{
  "n_layer": 15,
  "d_model": 256,
  "n_head": 2,
  "n_kv_head": 2,
  "head_dim": 128,
  "d_mlp": 1024,
  "vocab_size": 8192,
  "activation": "gelu",
  "norm": "layernorm",
  "norm_place": "pre",
  "norm_eps": 1e-05,
  "positions": "learned+rope",
  "rope_base": 10000.0,
  "rope_fraction": 1.0,
  "qk_norm": false,
  "attn_scale": 0.0884,
  "bias": "qkv",
  "tie_embeddings": true,
  "parallel_block": false,
  "init": "trunc",
  "init_std_qkv": 0.0312,
  "init_std_o": 0.00572,
  "init_std_up": 0.0312,
  "init_std_down": 0.00572,
  "optimizer": "soap_variant",
  "lr": 0.00561,
  "beta1": 0.95,
  "beta2": 0.99,
  "weight_decay": 0.091,
  "lr_head": 0.012,
  "warmup_steps": 200,
  "schedule": "wsd",
  "decay_fraction": 0.739,
  "decay_shape": "linear",
  "final_lr_fraction": 0.05,
  "batch_tokens": 131072,
  "seq_len": 1024,
  "doc_mask": true,
  "train_tokens": 536900000,
  "steps": 4097,
  "dataset": "wikipedia_en"
}
Each number is 128 + 24 x the weight over its row's rms, rounded and kept within 0 to 255. Layers, rows and columns count from 0. Numbers have three digits each. The size before them is the row's rms in percent of the matrix's.

# layer 12 MLP down (transposed), 1024x256, rms 0.159, rows 543-597, columns 128-255
095:169135121149099152120102115124118138125153175100146170139078120121162133115141160097128099124116153115095154130149137156138156140142145099141183158123112125115137157116131115076110122126160147182151120110122167139146108138132145167131063145131135102138135115097143085128132122102115129133121087155097155143147097124152132140135122109141117118161138075141126181115106088123132106176118
111:122133097141098099128150147100088129128124077093122075149134136115169117094101143127125134144119147128154141125109082111123135147113118124135080135144118112157113146111139136120127123102115135137118096095112139141134151137126114108070117126107096130106118074103144122140132115108108096126124131148127174141137144135115081100156130142125161126141118133186119115120136143109094167131149
091:123129121140090171140129150120157095156116149127116122167120148154096078158132099134155111118111122119123186143136095120118114129145149133109150145180110165157127083143129093112107089150150162164145128127156162113152150141141162147128108114107131157142137106082095148144119134130173152141153139127113141111101134099130112144129123152128110130120123096125133156121130133170148172125127
090:110127129122134144119114127122120116139127147130116111122143093114137129100134113101107105126096145131107123130159124164176135163165138173108148142113118111115098098077133105136087109140095144088152125104107156122144130115168104130171154127117152115134092137092113166187152088146108121141125138137109095107167087129106145113125107092083105135097188121146120135143140114132129186134121
103:111088087130096145138138118156065153127118132160130149147099123123119123109114146108096128135129148122111134118110088130101105139095061143123125135138142138149117103117169152106123148121116127113112143150159139143175113136110153093135137094129102154131127152128112134157078126156114151106128130143174134107159138163130116125144118101132126131137111170095146163128133167156117179121125
108:145129090144140084143175129115108129139148142141135138098101163104130097092143087094139141084125116147146117107104152113116133109140116122139189132134167143188121155124099111156154153136123153118121112124120132125139148143085178166110114125121090140146197102143119088154131106152158131084070118135122147157109133127147139106111104124109116140108163114133119129158137157089122121122090
105:109183150134109133137124121134115135142113102120148114115101129165097130117130128108097121129130149114094120172138133170094122113120118079067166126125135128107135137134149092153120071174133143100135095111128135143156084152131126130112131138099153149103161137152115170129088154165131170112130113166143187089126115107139138154134148116149153095167131112118079144116093111129105167098156
094:132112205129167114130122143113140148113129163095150154122164119111151129162123142122131132125126110149115112147125138141106129122169142126152108112129168089128098117100091183122147107136132136120153207153106122142132153128122151145118117112103107138102135104109162100140179135151100140109182142103103129157154090153160132115141141149094128122095105105080180098169157146107097147144083
107:083101111116121161110154133131123111143101132100148116122073139171135110169098113129128120133155137094146080131162113105130140108124126144127148151129173139144146133126101110128132138079128121101145116092160182111105120134116092138117110103098155156136139143139135125204128121112184105149152138094140155092132129096211141124135140119158172100142153109163160119122131120141196144113124
095:163115148159185127133101109155139136107139164131155120074122110121126148174148135126153184156128148127170120101123091133136099134168109145127139125149106096147130126089142153151146153068111110154121120122110149143130103160157099139095118128120148118110135129116160144117135134135147163143133126117149108078155112107069120145090089132137207137141133137119144139103157114131079170084116
095:201137145129119128130114109140156120124127124088115140153104132104129130142151128130100175119098136095127150064116081107116136091119133126118178140166093152117187095140118117121157112065138130153135101114146136127133214118126114113113155133147119113142175121108150119115127118114113123130092140110107110137108127088097091141082146120127161192139084155093095105144130130136116132136101
090:149136145102104159128130108139145080156174118114069176139125122143114133103170148131126143146128104143161152168119165135100102144145113126108164098121120088118135167143178087143131132121143146147135086115137102142113122137138099139163115090086096106120156116134115136135079085138127133134172195115149125141145136104101157129134160180149111102118134144124133135150107112089129128158117
099:134122177119163132121134119128129160145105118135146088106120134135123113157138132151133117128155144156154142116146138077069140156124067112150173099147156108161141134154132126090117123110097169095111124078117129158177147140112131129089097090150153083147140134127089101121145108114123118124107153137115071148114128172139129089124121117156137157090144127119143135153126110134105137169108
105:148084087132120135120126113152125121122134093099190142109108119134126127125161122139156139097117131146137121158184121149143131173147116170125130127162118102138148138123120091131106128155146124150136151101117100120155130112127151152156109138151126129105138143089097147147107109093150123121135146120143117150150120122107113113108120156111131116142083079158122101106156125114160100130129
093:132141112143109138131098085136126140117167144153150136184122089091072147113153124149162153132121085100128113103128157134137141086128113110151128125107119129103143141089092127169151144103120110113162078098098106098092121138102177092106092085112110151158108139123145136085122113124123138131085156138145111120124120117173134116084160122162159161159162133108158135125128112157118096130150
106:134112102162121076139098128124165122123118143130100096111087123103111123116118116132104095133152160117163128104117114126143103127093167160121148155114125154137141127144119121119113164090184147114126158111132122144099154149124108158122146148138160132149133146164092128138150133180073202124121100142122124104109100130172132136087105088107187151098123112124118114125119161150118136144114
092:145141114147111138109107148151139090116129130143167093146103123190135140118179143073133115093154140113158150136165072117173130139144142152149112114142146111133131179143136183132120109128147145142147162075138125151127101120124117134122126147129123085140158110138144160127088128139093149113177108094120119131123146134126156196148111152093172101133155115149157100166153128153127145114112
106:102091083171141150120127145164102134104122141128124158129150152117104130103106131137117137087085124125157138139108169110114138128120149150112115088112161140162129157091074138137097131125150129108133150134122084156180135111120149171113129088129154133092080152131132101175114104163137096145119119184191107143145125101154119067141100135139142113112133133174166127120149137132120109119075
094:112129135092119170138137123108095100105109172115138140121121103121128138116120125158113152110095121182080129170123135133096126141119193115127179101095155110142166100153094176151129074122121090146146155139149096108132138140167129120139098125127125144093119110105165118077113105148159173119122153124099162157125133135093113100119180130132117136152134133156184118124092167116070133116125
119:111132163078077149143124107118105116135180169103084146166152125110106115121131135128141152142098132113148159143140193115124137157120151093149120090143078154137137108116147107110116073121114133147133139178114096151189146142143146133126135140118103137161093130132161132095136144137151095139117112139133142131115119158119136113105109130125150104156124126134162158075123108109159133142124
095:150166071102104153119160119094169129100130130115172112108099158164182075140088146105099112127122114095118107149129070126103142080100142133096121138133110129146095126117171125104106115138129131141121146146158130140153098171140138130127130132156149056166147133092110138102123148121140135116151083103111153165146155144151103173149130113130141126080138170150130116142126149133130127123152
092:102116111096123097113142144118089118095124162142152107105135143140099111094108135152111108091143125159141130080139189132085133140108115157142201086108136147104145110112120161164130170104118106132140153154156156093112096169155096082131131143159138171124130136091110118106099141149123113134124150168096132121126154141104138144088142129152153108117141115134142095118133102131139146149142
093:137109117131112159145158144150123119133117157153180166141173137137128137111076120142115135130108096147148151103146164108141086151168128118130117149171123128142133110084117137119122152108134130132123172111116169165124168133163160154099106116091168150140125157106111113137114098125135128142122120161126131095170154110113148132152145147108130130142084167159110089143145158185093121139104
112:115115128115092119168150072130099133172144098110106165133149158130095113124133160164099124152164131158115137131139129131113110151107107147107093125123098116134095145097150129122110160109116142129175122131198158053140124112107134134105140187130104163135137127135112112139128104114175111112132087125117140117137129136123129159136139120142076121151123160118152108105068111148137121154150
098:134119155143148129135141109142184143138165120157102175107089128156100146154124124133106098171122108109109092113155104125098113104142099079154128064121138135090126134108163126142157117154140124098119100129148135127132138087136145109140116130151119133158164152163157162129128146082134092117095094151179106101124101129109119138163165112128149118129157127141116111206120151089127098120107
095:141133125139133121123163114129155154145094101123159145130137142149135126085129079100159089110131143162113162132130150129151141078109047112154131126132151098117103104140103129171148117175106101122150121147134148156152117144115124085111111128132123099114143111119129134090143142115180122118106112123116165130131144095119149173115115164146109144121169129135138191126112132140107130160147
100:096157162083101111118105139117121117125112109091104055153109132120128111111127140137141178076104071167127125141147107115152117121101130127109166108152144157148128139093136107119126127148122166108126131136153133061137127140155118147138131149098119136114160133143142128117123165097143087177066122153136158129193171164125130154165140139172086101118119157139130112081104150097125127151154
099:096154106145144137122100133107171160123133158100138099146118129138093157111184123129155091128096153124111180132171143104139162124108154161089141157098137143096112091130119162115159156110134173109151146133041107154169104087128116102103147136129129152155157149138154128132109132113160128164114152128131139091105127106118140101151124131126136122103125103126135132133107116116112174105151
102:105141147131094156129155135124096114158144112138158126169105118094128094107137109092093115123160120128098132141141079169119086133112141126130118122143130195095131121145183140174109144075145150155143077135152152130176126110147124126124155107143150134149145100113138102137126121122125119124130096088136097117151193133163141133107117142165139091126138106125144149081114119116117104135121
102:121074160157136120133123122153126159109134101115136146145126148115098156109098103111103141132116084118105097132126161070120093151143083150131111116152134152177083149147087100105168112098154097141146145129135150142106121089118082124141104066085121105155142152140157122095109162149141114172134136127141155145133141138137134139115166124153150096155151139146116123133107182099168146140129
102:121104151145121142165117118149141131144099140135131159138145135083162137089179096147106109141107183111106105137162131143086125164116152174120143083174147146153106126125054088157146119130165140141134107172145146132109118118110142153154149096120091075101159145103121090168109108130096127125124120120144123090100113175118106140136078160149114125105151140141119132106180102129151060096127
104:125110156167166078114073107128108120126144148099115131108116130138151108118129128146158143111135125127173131148112138140164163129117113081108132162119174127120119132124142074119139131193137118134106157149147155163146147132149101146165154117150116129120145158133143151103130127163094160165125152116115120079121148155122152056133102126142106127148153115123115120150123100095146129110120
096:149111182148155126138105136161111178109152120139142169159077118128107149136123115120117132140106130124120126103151107150147189151137177138093151118099101149162142127132126162123147116136135138145164091123142193102117124119115135100143143143115116164128124106106107117130125101130131132167138125165141104122124167113084130132081173085143128128109130161119106139131127145147098122134130
095:121128122136118118136197139129128116104123175176105102130134137140101137102144187125130113093137133105129136152154111147163101076075101110149129112140156150114109110102117112127103132113134103151125130133122139144094125108124112148137132121096169138126118163138146112098087144165144132102138081113135097150126106152148084124161158138101110070149125138140155105128138168105169082176127
098:145129136121170121118059123117176144128117126125143141119138137137140120109130147118152114123101141135101154081141116147187166076112096103127140113131098136129177127138150133159116118112111135120125125132128124110113144131126143096120045129151068109160075151102158109129092154125103116080143170147144151102118101136147121140110138115123149162105135145136112118147137137087099116113099
097:103068160105148143162136131125122107139120079133107140110170172152159080127112167133101113137136130136119162151152104125136120130134112139132149165127141133183095120144088144107112101091108137124115127164144121125134119140102118093132144095162142192129114103136107115120160140129131141148112069141143103103134164151089126151118165100091136147158097159137143126096139164123125131133073
097:109145106118111083141108150096056127065145102123113122155145154119149118147119150113133144147131127171157107154126106132164114107108145146141125137142135128130115145101119141154121118076140123107150125111171133087136135117154109159161172150087143137169112160104102148150151102139097094146124130144149113140135157141094120109128124122125130110127163122131165129138150114119088119110141
107:089106146105130177120106110102124123127117082090135108143161126085131104147104114137071090169146095139109134103114174183121139133141153135115104123127121103123091154142093114121125123145122097130136155135131103160100138125187161110102106110151136116122180107155107156129151104115102112109106104140111108121124119157099092098136144142133116112137114156153158118093142131140124157105118
101:114125105139118161096119136157140163158152129126118126133153096106091105108126124161124126133143109164078090159166124106135102126086134155109135139089124147148139098112125076135115100086128120124086152104152104114122079084123097135131157158113124140103140104147155127106147184123111144134147115102152119124122102163120132101115164154113145127160135136125138117097090124122155149156121
094:127115140128130130140155147105134170156133082126094121123112130152135110153130121148108132113124139125136103043112149100128155138123147188150139131097085155162117130159132076118092094098122108149098126158131140059109142124162122127117126140106072112089180122122144122157138141085107130144130136156134121127168143080124113124112158151143138110159120111142106136120139136152145132156121
102:168125137161134131125122131138120098149100155132145141179150142099142121138179106111098108098164161087150173134157167142116148041121136078152124126110114169142092134121140138130111118123144148124119127118134141150106136139137089092094184110129169139114107149125103148170144123120186123152139142149116108132132125129129114109116138165150093162143101102101165162085145129120129127124107
097:134127111158177100148146149124166145098140137095137151147102147144141153158129121138126141118115108084133171093113142120128092077143104118160113151130106144137122155152098104153134089132113145124096149122124103127099199104117159136146108129129170105127130093106152116116114132115172119136199133106144132160130124087124124086106129137138146138098126133110123142143103098119136109102116
099:135106128145146143152134155077131122115171117167172078103091148101107156129129130130127159118133117185130133137118070163147126110119086126114122115111139135129115159156117117156119161138118128074149143124124103130117124124158109129118125126155114134120129097112164117144095124100123138141117143154135107105137170182120164127102147118113147133160152070115176135155131159134119126121128
107:123125124139125171132137175111111103115158137091126105150127123142160159167114168098110137104143136137114094173112140131123139132112113104124074103177137133182124138147128178123133191165126147117133149161160138126122140133114132139153156123096126162146155152169116123161144135186126174124131144155128130126121150127123131145134120097136121087143113157142119157113149157154110117128113
107:129175112061116159139132136150156144132128100070150140124150136120179085158110126112147111148117114135124115122135145125133109088157158119125141104146075083162154119121031131157097080083118120124137124120136119122109117109167158142095112128130125128149136120155120146104131107139136141168126143157136145142144129160102133083133144142150152101136109115089107125124153132126144085109153
098:113136162144147157134125086102142136119120113124110163095147112146159133095153142111120081124148115102138190072093144150108135195122103132088090163119131127140155149111125106115180117136140113131136151113178159154092112138113142123156098131161146130128105113108133117126120100097149046084052163170155101130102119107130082150121118122158123113108118157145158118131151118182134162111089
094:164136110150137129093157112139111170099150150141105097097141117160136116094148141131114094101116100142113148079123119148166093102118126120074125228127134145100115103127157105113185121142113157118116129147116142115135156118124137122148122159105135124108108111126153125142104138139170147124154117112157100151086116120117144139103148133154089136152186133175201125123106163129131134110105
090:153142170101129143161138116154136121124115102126129115103114147117119112103099107122106155136145121134129160121134117130085133129157168137112134169164151111101141162148158117147128129153145133134124161162191091101130083110121128154082130135129127120119130111110128151118174137146146099175117130174138161107097123137124122103179158172161106121099113151109097106107146116154138124174129
105:111126101100136143115120131127166120132114094141141127119090104133125132088093144109149136131124142123115119108094151121180154126114151148148144145119126119127126191112129073138145132089157164088134124131154133151147115116173124147101095127106128111155104124113145113129119135127125140134084091119120118171115142137136124173148130128156101106077100130134162097179117117071169161094108
088:139149130132154096144143100098135119161190166122112125138146118112162126155138117112158131130081116126082110149110129125147132157126146134123106090102126097129112103140135136177104096145113146150116159148122152151174165158116096120134176130114153094104095126091097153124170118124144124100115087090159170137135121121129108173158120128108126125137129115158154122155139101124063078124119
094:111139152139125131113177142100133165154133165086163113134107095162134137177113166113127125086106142125102133114110101130143113123158075104128149107108175110119126150147144160125117133131143122121104065137128087098156101133100080115131128152115123159124161134185117134161091132107107120132135119126138105091126116131160126081128112080126111125142099105147134113147098117111128145151129
096:081091143118160193153098137113091178093113144112106129111125139147133118148098171106160108105122157103141132106129102179146125132122128090117178147121158128138110181159093135142135124159145127098127122103146114152140146103197133118145165118136096126117118184118119115129145125105086139126150140135150129140084089070156139112149145088105092062121150144138113129138147131138138162143111
086:084118149165151097147136109154150114148133116120132122148140160105124122139162087121148168121156141110187147176178148074127127135125155128097136153157131092129160128092128098143119187068077125120114083096145151104138116083130136098135126133107134117161141128119154081148110120145090132125115185148119119105158144120101118115118116166135099138127135129113096109134116141122117135049169
088:154135128183129163157130134125138096171086163148122132095117131129155096114146132122130132135119139172090134134162125129140147128147120105087128142137123117151110138108127133147096140163097138129109108113137162133141076112140156156141162135113119106153155124114087147119070111122145110095115094135103119084115163063103126080107132144163136158167111138123085160128123151140092133164110
101:097183118157163110120147105108120116129107129122106143165131109123126144158148136169048117127138143152091154115131121130136133154145147176078129141179133167108118108115151152102118144140122146130116101109121125160107173168094131157114145146133180107148162133142107101141164117114096109112121135136129127165136116096151112120124117105116124119144115087156124145131121123146127136137128
# layer 12 MLP up, 1024x256, rms 0.144, rows 544-597, columns 128-255
104:146132153090116099127130148147138162123145128109116096118090122116144175157064114142096142134154138112129126090120129070139156137155110118122136106107143084165165094143150103071123098189100134159143149118103125139115114102128111116146127140124129115148107149140109134149103114097142080154120131201083107099120156152167122120147129097123127133131121105088133089157117151110097121152159
092:113155132138136141124120152141112131147129134167145081143152141072112131100159163138119132129092066116071152109154185079169129144133141139107159118177152090127110114119133102144147141122167132118090132087133124109128120139102093102152149123158134101133104145141141147111129152125074140138136135122110133140142155170146127164147153165163154113078113114135159131140118115129114120145129
098:138142135115147112157116105179164126151118111139116088112127113150118146155131128140131105144081136050120139128122160156133111177160129100147167159137135130090152127117099147175091130095160138133110143110128113158109144114134131135119129115096154160114186081144127139145184146048134161130123127093164148155150148072139115125160092127148149132110141139117113140128118139131157143120137
097:129169096116148102121128093166115141133091149129137149150139114119157100140132119093181181123118122153154093138109175131118090103093124132165120121114129153145106110151117136128124125146158133108145126102106147173152122141165132129113115167173082113107167092136129168157171130120098056140120169116139143170123117168119125125120151118187164098090121137128117155100150156144125186146123
105:125112115093131139106145122142113127106115089143152139146094113137104127139119123143090159146099201113146109126142177088133144103112129127085114124149092162144108125111162142132099120136106149138157147139166129129173142089135128116146128174155136148060127110134134129097078100105185121095087163122179151151099140122166121125160101169135128136147117136135112109140165134154171106153111
098:138121121131100119091129154110170109122147142122094163137114141095107152088127122151150173155146108153153161084154085132131125147116142154199128127124114139146143121134107124115139160088118146137127158135166092122132174111122126138142099103134111093122140143128116146133160114127142127152114142110131079147147105150107127105132115149162106148099104150101176107098182154091140093145124
095:075156147127164121130155072099114111134134140135170082163126139104139158160132115132137156076141159114125144117128155124101109142120143102105147143112130164091133100102158131122119116125203110124129142113112139093130136118048119152136138126134139140130120114121136191094099159134145135124127108135085160083130140111130139122123094153157113150142150156172108128191127102162130168147083
106:123079145153102083120105119131123116117133128114130108131133118158107082112095139098126146104129154098130136140112127123173105159099129111151116075095079097085137138138079121127134128100153138123161148134166112133142132143106145069132139117106101133102150114154110100155156154090126126125129117145171102151160162111135156145097125144134124050126088158140118158115138109124134138139108
096:129142107137125163126115111123175105149147099130107154156165121147142148146102099110080137105102143099110133101131126159151153112137171141127141092098153147163122145151079159133110101166117132162097112129137136129166179104109129088114135130177163135110112106114101137113138174136124131128125120093108182095116135166153123114154091115130114095116101126172099146139138114117176090164165
096:104133151136071104129118129142119165100130138149146150091137137127135115134141160110097123114081118142142162152150144147133122135096152097108103139116164132143159191125118115096168108164094089132116150126121133094146112163139163172140160121150091155077124142149138159135137149133129177139127120106145146104118110130109106142166112137105098102147110161182135177125154136142096137085102
089:124102125137128118123124196111127112077121110067142137126132135108152127110123103116116088123146160138118151101119159115129145149108145117128116120177110154124141089145113158125097130152108157124138163132112112125118159079133114122131103133137166173105089103111145090154147147143120100119151108125100143153141123116167120094113092120158137141118126128116124083174186136138107165114104
099:145145115158116098142146143146130122093079136121142097174128093117168153123101146137144116172099159135143146137116152129140124130134097120129134119088094135146125153137137103122113144163155134166098144119110123117120140160131121120133123154128109130126143146164141190106082136164106100099109109132159140093135174048152113103113137146080089103113140148118155112150164138128145130126118
111:156090143166167112162163135141155121151113127121160135094137107163155106131157121154167121126095139118091145126132128132142087146130116174129157199146114106143116132130139098146146138182172144156154111120144137155146139151078165137150110123153155113090124141131080147135149116108118113108122159183111120173131187119139159130140129161132098108120092122101143140116158119109127116104097
097:123157126098103154119112160110134121131140139107086147100123161105113140126168120124124115126147098154135118096124151160164103163141049147115106151125127091123142109133122110107068166131131132095158113131113110148126094124112117145111162118118173111116093170175071161112160161141140146144096168104142111113126164132092117143150124142147136183136137106155099098142112154128115130096136
103:164116096149087162132109078125129128103132136106140147116135154168130081121146137111136098130145117124102161129127111097157119165110104116127101055086140134128122106119160135081132118111115108088114114137109094151134130105089203139115134122169150115172161156107074118105126082160109119153097150113114137110127108120168128109139115123162154151120123160115136135111152123130107123122157
099:147142123122128112111131118192158138123110099113122107146105168111103112173069104119117138092147106133126060131115137093099097158064150096112144142120128132171107170142091122144096116112116120155120112098119138092142127152135115158130117161122115166116126102124125146121144144114123126159146139177116104126161069128101120078110110106144123138148188160115136145131118172089114110164143
100:119149152138179130142103130143106140094128072146079122169121126151069170147141150132132136170099139161157089091132112155109164092192131126137159120156141146114126113120109114164151147123111122165134098152134170144110147105134132145057146145173095137109115159109148184174129162118114127135066151161130109127112170129111147142127078127108114136117140129119117127159145144090121151084154
097:210113105144141139133137130119157120122125139094133128106116146112108139128131100115118148089117159115161098117077130133185130146131136158139108181138105128136095129147143135148103142167133157067125105100112132115150146138130098105138139099113118097151113119132135089109125164119152129132091151101109100130116127114076145067125131129075123126121097154101144152135145121151182113123096
126:138118108093124143127133124126095086142146196105105144181170139125090095153121160148141146125138127119149118105120138143093138105142118091160096139113110155125131115092157096134104113123149157133154138080132153144158160118086135096127170133141140132132081105110128136130146119118119106136116113146140131121098117193126136097113107139133125129186110127140119148090148121104137125134118
100:132089135133116093131115136123125149103144148138093125115119149110142148128155138070147132143121089125105143123163160120124161109135079152105140144137112120101139100112098117088120126123123144135094147099121126143140147130131096157135125093082120158145140102104146127153080090128117123141110131149139059145131163117131157125099092115136153104065098115147153148144130103106120110086098
093:129175147161151094121132090090198125170145116127090121117108118093115145127103151103144186140131133140103119180145093091117118149125167099123103150138137142149113138153104095133116097142111172156105122147140149126172143101146149108143108136141060115113118103148128192125165173118112130158169153110106129110125112106126130144133131079149155121132103132143132150130106136063110121124091
102:110139146127135113142122151124116124118142142118140137140140169123148112150135193138127120161156172168116107165149118159103123139141121116133104133156082166124182088140125138106136154127134089127165111071110116141143103088134090135150099139132146167095137134115103142119083117115149132158116140125158104122144110092162152124169113134081145145123140147100138094120126170166112131130147
105:091148141100077159118125169113137127137110115169115129153123119103140134149095150143142153148115116096153126101136136110117165145094132093122119128140079144143166119116135104137125152146125136076133164123144135151115105115139125113114142075086068121118139120142135171099157145150092102132105152133117110088089117061136125137118096156118124158122101151166142138164120120128082121135122
089:081159135111100124096120153114119113081090163135137127122147138110163138093095121120140149097139156153134140128148139103152122157143115175112117132175130110141143082123082137118109163095124140088176119139147154100163121159125114142130135149114148148133100124086133113132137143174145182136138159111044156114135120115111116116111088143126129149086112152143130140072144124179156132145137
095:159124110128152122139100107127116093147159168094117145111101148118141126090166122138107116093111138114141119155152143144101198127145132106127130142203160152155148147128146116105067127112156126144122147132142128127107143131136133113125098134165151140141095109140107090155128167117116128159137133130091135137121146086126081103169145111159115137126106165100082096166142152091137133119130
101:181160124145113132172119155149134122113136163125148114154138160123107151136116149119123113175156159192104164108168151098115125117105126138145098116123172135097112107146202157127164135124053067137147123170123130153113144107071138114108100081125118146112133100093105160149103125119125135150121179117093103107124111134151091144148194125101100143140158148081098095159154097116134099088121
106:126120093109139131105128146143134082140117084123179111110112135143134134130114137185149132120112073124104115142133121139164099184177096152090157128112129168163130098108136085154128124079076138095091113120159111172137113109122134118159135119156120121155088118130116097113145120087131132166139117136152144136095122141199123136111109112160147119132138087148095144147132137117142109115118
098:157082094098105123133109118142168177118155163167143131092134122115135136112106106119169153151133112095124098121153126122132148119135188065133141108134103159111126159084121143129126133137143150146065121103123121097111115166133143127131111092071151148168118155143165137163105128134110105163111108163119121129139171096072137130134142116138130149100084128140159137148117102144129150142143
096:145168133134136112144127125116115131123120092133130155118133103128142113139116084148096179173126114115140117131084172071130118157163117100099157156115154132111088108142178103117133118137097128075124088112106100180117136164093143126119111117106086144097140079151125124097108158161114114138131155164114089116148169138102112155141170124131149093091108170104138141107171147119117102128147
097:158143139143141131122117167114134133142111161139161127126136135185150141133080122162156143125124081166161126136117121120108175111154107087105102140124144144170121139104117132127139133163132153139090140102081124149111106143105172115128100099084103141152109147114084159160163106166121090152075119106139153124128156158087120107096083109149135160142100107094103116142175105143131141180119
108:131124143172165151153144119102089101083102107144110131147142161164125107168119116114065129118157075149110124140103156138144144165099103085139153114149116116112099127132138127114110137132126082170144121134162123150136074132122120137130116129195129140182086153123160157144126118139121137156087159117137155130114155106112086125140075132152162141137159138138128105120113103129164120096122
099:131140137114146101154118168197164107127100139079094154162102118125120145092108120129145182122098094134138083136142132116094083175124089110131118138116125121126144135117123156089096128094148140097097115097129130137127107193135131139120086123089172130193197126144103143134115129131114103102168116174134147152091115167080126107147124093100109097152149088134137113135119126124136128125099
097:112114129135088107134083168122120103155106125123164111168116125135157140137144134147146139131117166143114124126112106105091159156137118157120168150143096157138130158129113128092130105100119159126127095099146071122127102119104141132115164123133128110091102128095145126170131106134113163140138144153114142081120144131132102148126122134123144144073128098122098088106135120155101121125150
107:118150148154118097126114156146124170105094100101132104109138097196132126106156183069113146129127066090124161106157155132158092119122131147129091140121107126143116118125175113110182121119118162136096134129132098164114108181142117108148146119170097083171087145124130101133144154125068119120115154136151148127112130209156112130141087145156106099117105136122138115170129110144092129137124
099:137112137142133150111120152120123118114136106124127132121118104152157137111169077130144176136116143102163116129143142099134136143152105091165104113139110112118152180144127138153150138162116099126125122100117162149142124122123163132144071142120156085137146091112128154136132139158138161138133175054130102159154112126113116104129083159104123148131121169142075117143173109128135073134154
096:157137109121121122130122113180128124147103145114152138103121119119124094117142104151082099099146142122132116110178116127099143092113104125103150128118150094130126128140131145119099124088096147117098101079142107101134099102151126073102127091115132117098157128142145103124142175124091129137144135155121141115150077118117077079066126088105098130106136153106142180157108137119111138069134
102:149113143143079124137118138126133139176097155170141144120103137143137131115112113162139148149123142073152169166134085110138121165097148095138130104131131172155113128121153110137112117109129116163126130077055129110124093151092145140135126136149067146114142132149185114147122099151172172173098130125121109083145109160162110104098156112129121127105112108137129132131109108085111130091153
091:148126165141167107097145138126082104127120145143131110102150107158058152147144160083108140130117128136105123124128136140127112114159103128134178069144134128121146121123162088120142105116136148117143132155130138159168144090131090079137121077128126109100130169085165163105166118121137149166156116153097145094144116145120086117123138126113157132140133114131114160144134138152098094140136
097:165109154093095125117131143144112091156095104121138117146110125145121115128132137110121183140120098113099124141118134153178089100151121138146157131159148100139133116074131090103146131129119109139120107139095153172138138136115126155136139135106176104101121096133054132163150143089144133135188124089169115125095130163143146103131130175102113122091128139118139143151130114070130134163136
096:118156129066092094076068126124146134124113092136133084120092107138117140143111099110117141150121121176102170108103119074149119140118121110136143142137095106121097162116122126104120101110136144134118168103162081106135136092173157160150117150160147165119122117131155118133120151134132145075098122143112089156132100172158154121090121123118143134097122151102117098119136149081112133136171
097:135127112092098095108152128139141122082173149105099105130175137115131110129114115119080131126105146174139096151159098102196098142097121151076124126114107112121127152137126098168144117111134124163123148105135146153144076159139098124139143144155129137103117114117136112143098116130057141109124128139175127124115102139091120156137104109133104117168131160111134125098134074083152145155168
102:111148120157131067115098111123111118136115108106113152119134121138126095126139135134140134104123106079125145125144169045142133149135134135164129168104160186127166087098109073110114144133179144146111125145152112138112100126128140147147112114148112101113111114148131143116115140122125137093146136135159163098149140137080158134151109112124131085100137141162139120139113116087150121132129
096:094141165110118101100124138096144140112113148131093065108120154160153132108129070141126122110112137103160119142147126098149100127158158131137156127131129115097124111103094121106081115153109103141138143150113114058151138160145106125144132159142138138137193141125135152133138097143069120145109108133087115116145094137089154128149106143168178167146131084128130118108124108088156140124116
105:067097106118101074147098137127177061128152149120139133121143115147160139181095146090088159064151132140162124156136134174151140133120069085131092153144135113125138144130121119131137139135122129107146163124138096156134148111123138117135104157122148191158097133109094137117143101140093149142160153110131165093069150123153100168111170125164169130179074141146068148135128153124126134096135
092:113118068145155107148118134129130089133160121084095145134116157112122116115130103145098109118128171140079105112142080122162140096114152107157126093145135118115118098118143126129126159131131159155128123097163057089149104127133097130143111117145109124151125156169135120141140139156109137134114142104084116155120120096103120089146156112122137125120151071141174109098079134117105121142134
101:116112137124097143140139190117090150062076151132170144130124111163132114154134117116157114118099195116141127102146125163107090103123105136133162178106147134105139104111166159157167147144119108143094149161134144111129114136139166111156159119103158048136140119095098153143147145154154142142131123138124111142140129139117100136067131151151133181117108122127140102121087139116078092114102
096:134152125161123102084137112154137124136178154105120117123154088128131136146167176150146115111108137115098136114122119106136082142117115154120084110113143135134163060126114153096162119124121164132122089121110135121098157126114141108138114103114134131138141136112093101128065097144135150069161153106095104185134124143130088117080129097162102128136140148116127161127099103128091090130137
101:122132142147101082095110156139116156125131174117114122132118117113123108136151116133141095095185086112124152128132079091118153153108120126127123075129105098097132132119122079174153139146176128137122137121103157127123138131125147152160147100118100117094125184126116135114147137086137156130113101126124138107160106128085121138180117121106101118107141099122096141136115152103136131093100
088:119101107118130133097129150106088082111148144129121067146115155129089109077121146089117100149134152114171152089153126126115167121141095110135109131090098196135158170105119138084113136115124136099150099144123124079082127131078126166155104151127082166120147185150157128188142153133122134187112127165144110141139114094118091120141096134109160176093148118113110140086095123126123165098142
095:088109124158151132115097139135156096140122144153130150122166132156143094145139087107137129145064106115158105149129132110121155162168144100125172198143096134134139135099144123154157095130072122123090134160143136145103127146122190141164133123109156151128094132127141164114109161113164141141153109130135159135135107171143139180133130125123147150125151113111087133126146142084164103098129
101:151125151122090139147098110148107113120122105128123115126119144155149137163139092150107151086105129128161113142126146109089173145144143123141122145171119145095173100129139119084151127175121151145154104114119119187097151120117104104061129120087154091143093096089132137139073176113153110117126121157124117127140174136145114138153111121148107145130151129053168131149103129129141111141076
097:126150175118093161145119165155132180106144115147111087140129134133123148103122128163158075106090124152108102103146145109121095133099149139143100120079140125118124136107106124128105122111108136139128136168129127119145163179118120095123120091134163121111080117135130167163120102179116122153140149102112116134142119092154112136167171148160107125148130110123134119121112120158085095150132
097:115098146132137125101128166155122138144160134157151104121139141087134148114117130114156168168133145163113101078127133148140113126110134116162129066131103114122097132127100116095108139128116132133113129094126120115115111156175151128139127119108112196091108120141153098097138153133121122135108162128155117122135120149111111141121144124147063090126170122132129128116138107145146120162137
103:151089131106120104124164089083148134138127123102147149127140115139130125125126124114106142116111150132125115137141134151108111147117094130136099116125121110105130126119216139169140146092130104111148147114183132143157151110122121119120101103119176089156117123113058155125156174156130149164119143098125123150146121149118113131116141094148121148134081139158121155131116147120107120106150